{"d_mlp": 320, "parallel_block": false, "lr_head": 0.00936, "warmup_steps": 200, "schedule": "cos", "final_lr_fraction": 0.0}
Each number is 200 + 20 x the weight over the matrix's rms, rounded and kept within 0 to 999. Layers, rows and columns count from 0.

# layer 4 attention output, 128x128, rms 0.111, rows 0-25, columns 0-127
222,232,220,207,208,224,139,178,204,212,249,255,189,177,186,161,168,175,205,179,188,182,179,235,187,241,188,233,174,196,175,164,172,187,199,243,205,155,182,242,209,247,197,230,187,194,152,216,184,164,223,238,159,213,169,234,219,241,225,197,199,172,178,223,196,207,197,217,219,168,164,206,219,245,215,192,179,185,203,257,206,211,189,202,235,216,172,163,163,202,237,179,214,210,197,193,209,179,182,195,211,177,234,178,207,214,194,193,199,207,192,235,177,211,222,209,200,197,164,156,129,242,165,200,212,200,205,217
217,232,193,191,174,217,185,155,211,230,220,207,189,207,186,217,181,167,197,215,198,190,208,194,193,210,195,195,263,216,211,182,195,237,232,194,173,192,206,222,192,197,210,186,188,212,179,215,208,226,190,207,195,204,169,240,228,196,199,202,239,202,183,180,202,220,186,222,199,174,184,208,187,220,211,208,189,244,189,228,166,204,183,225,183,200,179,186,223,188,209,203,206,191,214,180,179,209,210,199,212,259,215,214,199,200,203,193,184,230,188,209,176,216,217,195,218,181,186,195,206,177,196,206,174,209,207,207
186,163,138,209,210,187,200,155,161,211,166,178,185,176,221,225,172,170,213,178,179,196,185,181,244,227,218,210,227,216,214,224,166,236,208,227,178,225,168,195,238,205,202,187,199,207,195,167,226,207,181,205,211,219,171,187,191,199,202,212,230,206,172,234,183,191,147,207,185,218,201,181,168,196,197,196,190,238,196,260,205,230,177,191,217,194,193,202,197,204,214,178,202,213,205,176,196,164,172,214,199,211,207,196,214,184,189,184,180,212,211,202,197,194,203,204,221,217,209,227,220,199,198,208,196,210,183,205
188,203,208,207,193,202,195,198,204,203,198,165,226,249,185,225,214,197,206,190,206,187,188,203,218,244,214,197,230,185,191,213,234,179,209,221,189,232,168,166,215,177,217,215,170,212,230,193,190,211,184,209,227,214,179,192,221,256,193,222,198,190,182,202,193,164,201,183,200,178,219,199,183,209,199,219,215,195,213,195,174,186,197,202,190,189,199,187,208,199,187,189,216,203,203,210,211,178,207,223,182,205,196,241,251,200,188,199,210,195,239,195,199,193,227,144,222,179,211,197,213,203,213,184,205,198,196,202
225,202,190,196,182,187,223,211,237,187,171,184,210,181,186,231,225,181,222,188,203,161,226,182,223,220,195,180,189,158,248,197,189,234,208,201,196,220,187,206,150,191,193,247,213,208,222,188,170,185,192,177,191,201,227,168,225,189,205,209,205,203,218,243,209,197,204,207,203,211,203,198,195,167,225,197,220,191,205,178,198,178,190,180,172,222,206,222,214,226,199,167,204,183,199,186,200,206,189,219,205,203,177,199,196,197,195,190,191,206,211,198,202,191,201,183,189,212,204,219,188,195,208,209,196,199,195,216
163,204,190,186,205,233,176,250,207,193,221,135,192,235,214,185,203,205,189,197,227,213,182,205,222,187,177,208,205,208,161,186,195,206,178,200,211,194,219,181,208,156,156,197,197,209,180,173,207,170,238,211,198,218,213,225,204,186,179,212,184,196,200,158,202,196,228,204,209,210,168,188,221,197,189,195,195,222,217,219,219,182,210,166,219,201,189,184,228,199,163,164,224,202,188,207,191,211,203,179,222,222,191,192,184,220,171,241,224,224,220,213,211,189,201,182,200,178,223,187,190,227,197,193,190,160,222,157
222,209,161,251,197,181,181,192,238,165,185,173,229,208,211,181,231,234,179,186,195,174,201,182,176,211,188,212,184,223,209,198,203,212,210,207,213,201,211,234,200,202,171,224,240,260,224,158,169,179,200,230,175,205,174,214,216,195,219,244,175,158,167,194,217,173,187,205,186,193,197,182,219,184,210,228,184,212,212,197,198,199,217,211,217,157,189,157,189,205,198,170,206,193,178,163,197,203,201,199,191,194,193,181,219,184,201,163,165,200,213,211,234,214,184,179,186,186,212,218,205,231,188,216,211,167,175,155
167,173,189,219,230,198,218,198,204,174,176,213,218,230,192,211,182,238,194,200,180,229,213,182,208,190,217,189,205,213,207,197,199,185,202,209,211,201,168,125,210,162,197,212,228,204,202,234,176,217,204,195,226,186,173,183,197,213,205,174,191,194,194,180,182,210,208,159,210,207,222,223,184,208,178,172,217,205,215,185,206,202,193,226,216,201,194,208,197,173,212,218,185,207,177,181,207,187,189,198,164,198,190,214,220,163,212,208,182,180,195,180,188,185,220,201,205,192,221,175,226,231,212,168,219,201,189,174
198,213,238,179,190,241,191,172,176,210,228,213,197,186,205,206,183,187,245,214,156,227,220,159,195,186,205,222,194,145,217,224,178,177,217,186,187,179,203,175,176,241,207,208,159,161,207,167,214,185,217,200,239,182,217,220,173,188,216,196,175,210,194,212,198,195,175,216,186,211,197,177,166,197,161,191,215,193,193,205,230,222,202,199,250,199,207,184,179,212,184,223,207,218,213,189,213,186,194,210,225,148,226,210,183,207,191,208,200,210,213,199,215,192,196,175,220,210,198,200,196,204,196,212,214,226,213,244
196,213,196,208,188,206,166,191,220,228,195,226,209,181,212,211,229,197,218,184,182,213,188,196,210,183,195,204,230,209,196,191,186,212,193,188,195,193,183,232,213,238,212,206,219,197,193,188,207,184,225,216,220,195,235,183,188,204,178,188,202,224,219,248,199,229,222,212,225,203,213,235,190,222,194,199,180,189,202,194,162,216,234,213,201,198,200,187,183,191,196,192,187,221,229,197,208,174,208,213,200,196,229,188,182,202,184,205,179,189,191,208,182,176,218,185,179,207,182,206,202,198,194,170,205,213,218,203
199,195,231,190,204,186,209,164,167,214,250,168,205,240,188,229,204,199,215,197,224,206,195,241,175,210,227,159,223,200,212,175,179,226,211,193,158,210,171,193,215,198,185,195,196,206,218,191,184,219,236,183,203,219,169,210,214,243,205,202,195,213,227,187,203,199,181,183,184,210,203,179,205,198,181,190,193,201,215,203,198,195,218,210,175,209,197,183,217,218,232,181,208,175,190,174,234,176,183,171,188,171,201,216,190,218,199,209,184,199,219,206,150,215,203,201,227,198,218,197,189,222,203,191,183,209,195,212
201,181,146,180,235,211,192,183,174,178,192,192,143,205,191,176,209,187,182,204,190,211,207,199,220,209,223,132,234,223,181,203,217,216,208,215,188,240,189,186,196,167,190,174,228,214,167,229,189,210,187,155,175,170,211,207,187,215,178,213,166,218,226,202,164,194,209,211,190,205,204,228,230,193,208,213,186,220,200,155,207,220,179,164,202,204,213,224,237,202,206,194,152,183,200,227,223,207,203,192,222,203,192,197,201,175,159,200,211,166,187,208,202,189,182,206,203,235,211,195,213,214,204,181,180,203,217,228
189,209,188,210,178,234,166,217,220,247,218,167,225,229,238,175,202,204,163,150,185,190,172,223,182,197,209,175,215,211,196,194,198,199,210,236,204,208,209,220,216,169,195,211,214,217,169,202,183,197,177,181,181,215,188,218,208,187,198,185,214,221,185,159,202,198,203,190,214,157,187,186,260,203,219,178,155,200,215,202,193,210,213,197,211,192,184,214,199,184,214,193,220,187,203,223,181,195,213,196,204,225,179,217,197,179,158,211,211,183,195,215,211,212,201,162,218,184,218,177,224,206,195,172,209,169,185,181
207,196,184,204,199,169,202,158,155,218,250,158,183,165,207,200,176,192,201,230,192,204,198,239,208,256,214,213,171,188,196,168,150,219,202,214,170,190,203,166,188,161,208,176,192,158,239,211,196,196,214,190,226,218,235,237,255,248,199,164,166,192,239,182,233,229,197,175,188,193,251,191,188,219,187,188,188,194,143,213,206,192,204,177,186,201,192,164,197,206,193,198,216,204,173,187,215,215,188,189,217,169,195,238,204,230,188,214,196,217,227,197,193,213,219,219,222,214,223,193,169,232,218,204,191,215,198,223
221,221,148,230,204,212,207,218,219,192,198,181,186,191,198,239,193,230,212,203,176,181,207,179,180,195,184,186,197,206,206,235,184,145,199,200,231,223,235,175,163,187,188,210,182,195,217,186,227,215,171,198,217,266,219,228,198,159,196,237,198,211,181,213,210,182,183,200,191,206,242,190,200,203,202,180,196,251,161,198,171,201,188,205,206,187,231,218,191,174,170,204,203,211,221,207,225,226,192,186,216,217,189,191,189,203,209,203,199,202,205,203,209,224,155,189,173,193,210,210,207,203,166,208,198,203,182,210
208,166,210,213,152,185,191,200,169,194,184,227,190,142,220,235,180,223,174,208,192,174,194,202,236,210,199,203,214,210,198,198,219,206,240,199,195,201,179,209,220,190,222,180,214,194,201,205,204,248,166,194,196,189,230,224,201,170,219,195,233,192,232,182,176,228,199,194,211,208,219,190,212,147,214,206,225,227,184,168,178,203,174,199,163,212,202,220,182,188,181,225,205,207,236,210,165,225,232,201,216,248,235,212,193,173,217,185,170,179,206,187,199,219,177,212,168,188,201,189,219,187,180,189,157,214,181,210
206,155,177,211,201,201,221,213,187,218,194,193,184,238,232,184,173,207,211,184,163,198,193,231,190,206,185,218,219,183,217,188,201,187,196,228,193,199,165,185,182,198,203,191,249,189,228,203,188,206,192,169,204,157,181,203,232,217,240,174,174,160,212,218,223,212,202,189,200,188,219,223,209,211,161,171,215,210,208,228,211,199,191,214,190,191,165,215,172,184,196,212,222,206,188,185,231,173,188,205,202,187,211,191,222,204,222,184,214,210,209,191,210,208,196,209,229,219,192,191,220,190,188,230,203,198,213,172
225,225,210,207,223,200,220,160,186,204,218,218,257,193,191,217,206,226,194,155,199,214,201,204,201,213,189,190,189,172,170,207,178,176,199,161,193,190,238,206,170,217,172,210,206,187,203,176,200,140,208,185,190,188,161,213,244,176,255,241,163,209,200,196,213,158,201,202,184,230,207,177,209,207,187,238,207,201,172,212,211,189,231,218,204,195,212,180,194,210,222,197,208,194,189,183,224,203,190,166,190,158,189,213,191,256,201,217,177,184,220,161,206,196,193,166,219,194,186,217,183,198,202,239,207,191,215,200
199,204,201,196,201,240,241,205,207,203,177,167,189,193,231,220,189,205,186,213,205,227,215,210,172,202,187,206,207,177,190,186,217,207,160,173,226,205,199,227,183,200,197,204,216,189,207,174,209,177,214,210,174,187,229,174,259,187,157,227,183,176,203,179,183,191,174,211,214,215,193,210,203,205,188,187,186,187,217,139,216,189,209,212,217,175,201,210,201,200,149,202,188,190,184,200,212,204,226,170,201,213,188,217,215,258,193,220,211,227,214,203,243,193,202,198,169,174,202,198,175,188,187,207,210,172,220,189
171,169,180,179,200,199,208,232,154,192,180,173,203,179,188,166,212,173,188,213,236,197,221,229,202,213,233,198,172,192,169,210,256,239,191,161,194,203,234,222,198,196,187,174,199,160,211,205,232,199,199,183,245,204,240,165,217,196,178,190,196,206,211,202,222,224,219,189,194,196,222,185,186,208,211,207,191,164,196,214,216,178,217,178,217,193,199,209,207,215,201,213,194,183,181,222,184,202,213,186,214,223,191,217,204,213,225,192,210,188,175,215,227,198,176,217,221,204,213,214,174,179,206,178,215,184,191,209
226,196,209,225,176,183,207,216,204,194,212,199,182,194,208,178,195,263,188,252,189,186,185,228,195,195,196,239,183,169,232,185,211,229,184,224,222,222,206,197,189,176,226,184,225,179,214,191,212,192,180,136,179,164,199,190,214,195,196,161,197,203,211,206,223,216,198,184,210,211,193,199,196,205,216,166,208,187,200,167,199,157,204,211,177,199,204,217,208,179,203,218,198,170,186,187,180,200,208,221,212,199,218,230,193,194,191,176,214,218,203,201,204,198,207,233,174,242,203,181,224,177,198,201,230,178,222,205
183,218,250,231,219,191,200,192,219,183,243,192,210,202,205,200,174,209,212,213,198,207,185,241,191,184,215,182,198,145,217,183,161,209,223,176,206,219,194,206,216,160,242,244,200,217,205,214,170,193,240,209,217,200,161,165,182,176,195,202,226,212,193,197,194,194,214,191,201,214,194,203,197,210,197,185,180,198,220,166,190,182,240,220,193,199,183,176,197,202,209,206,179,163,234,202,193,200,181,220,186,195,199,231,168,214,211,233,182,188,207,207,177,212,228,202,211,192,189,151,215,182,223,194,201,225,197,230
171,190,203,212,194,187,185,175,222,190,174,222,191,237,167,215,218,212,186,194,222,216,201,200,204,205,236,203,185,238,204,188,205,236,163,176,235,231,197,195,173,243,171,201,198,189,184,204,238,176,220,240,208,155,171,222,179,213,208,221,226,186,199,187,185,181,207,205,179,197,203,166,190,191,197,217,206,194,207,219,199,191,210,196,195,198,184,212,205,250,193,170,191,228,178,207,175,220,192,200,192,200,196,196,200,164,239,177,229,230,213,204,206,191,201,193,238,175,171,233,194,221,182,201,183,198,215,169
221,199,192,190,194,193,191,197,196,208,198,196,195,191,225,199,207,225,207,166,190,166,158,192,205,174,197,209,211,186,206,203,186,204,186,178,195,191,162,188,188,202,178,182,165,199,211,215,159,197,217,238,172,146,205,222,192,245,202,204,178,184,203,193,210,195,221,221,197,190,231,211,172,202,168,214,180,197,201,206,224,187,213,195,224,196,188,172,202,222,196,179,185,194,204,205,210,188,175,190,176,201,177,206,197,203,207,194,212,210,204,201,163,202,213,198,174,198,171,211,228,247,179,204,196,223,217,190
184,211,186,208,187,220,184,192,199,205,213,239,202,170,211,214,209,158,193,174,173,205,177,201,164,246,203,176,222,197,175,193,211,187,212,258,210,198,170,204,181,199,198,205,235,216,145,181,272,197,189,170,181,195,221,145,199,194,191,252,167,181,173,210,205,190,193,182,230,185,190,211,242,183,252,190,187,171,199,174,183,185,182,207,232,201,187,226,174,197,175,184,227,195,223,204,206,211,203,218,199,224,213,200,250,206,231,211,235,188,218,215,216,218,178,168,194,223,181,189,199,186,168,152,200,194,213,202
201,216,211,225,201,203,189,186,207,210,179,209,206,224,194,194,223,164,203,238,212,244,234,208,211,165,221,170,201,212,196,201,237,248,192,196,181,168,175,232,220,173,215,207,180,181,203,216,212,199,191,176,229,231,224,220,222,189,179,190,216,250,236,208,181,242,235,196,212,184,217,207,204,210,241,203,193,221,186,215,182,222,215,195,187,197,207,201,226,148,228,181,187,178,195,196,233,204,247,211,204,226,176,186,218,186,180,201,188,180,172,209,185,182,207,209,176,215,190,201,213,179,235,179,207,166,182,187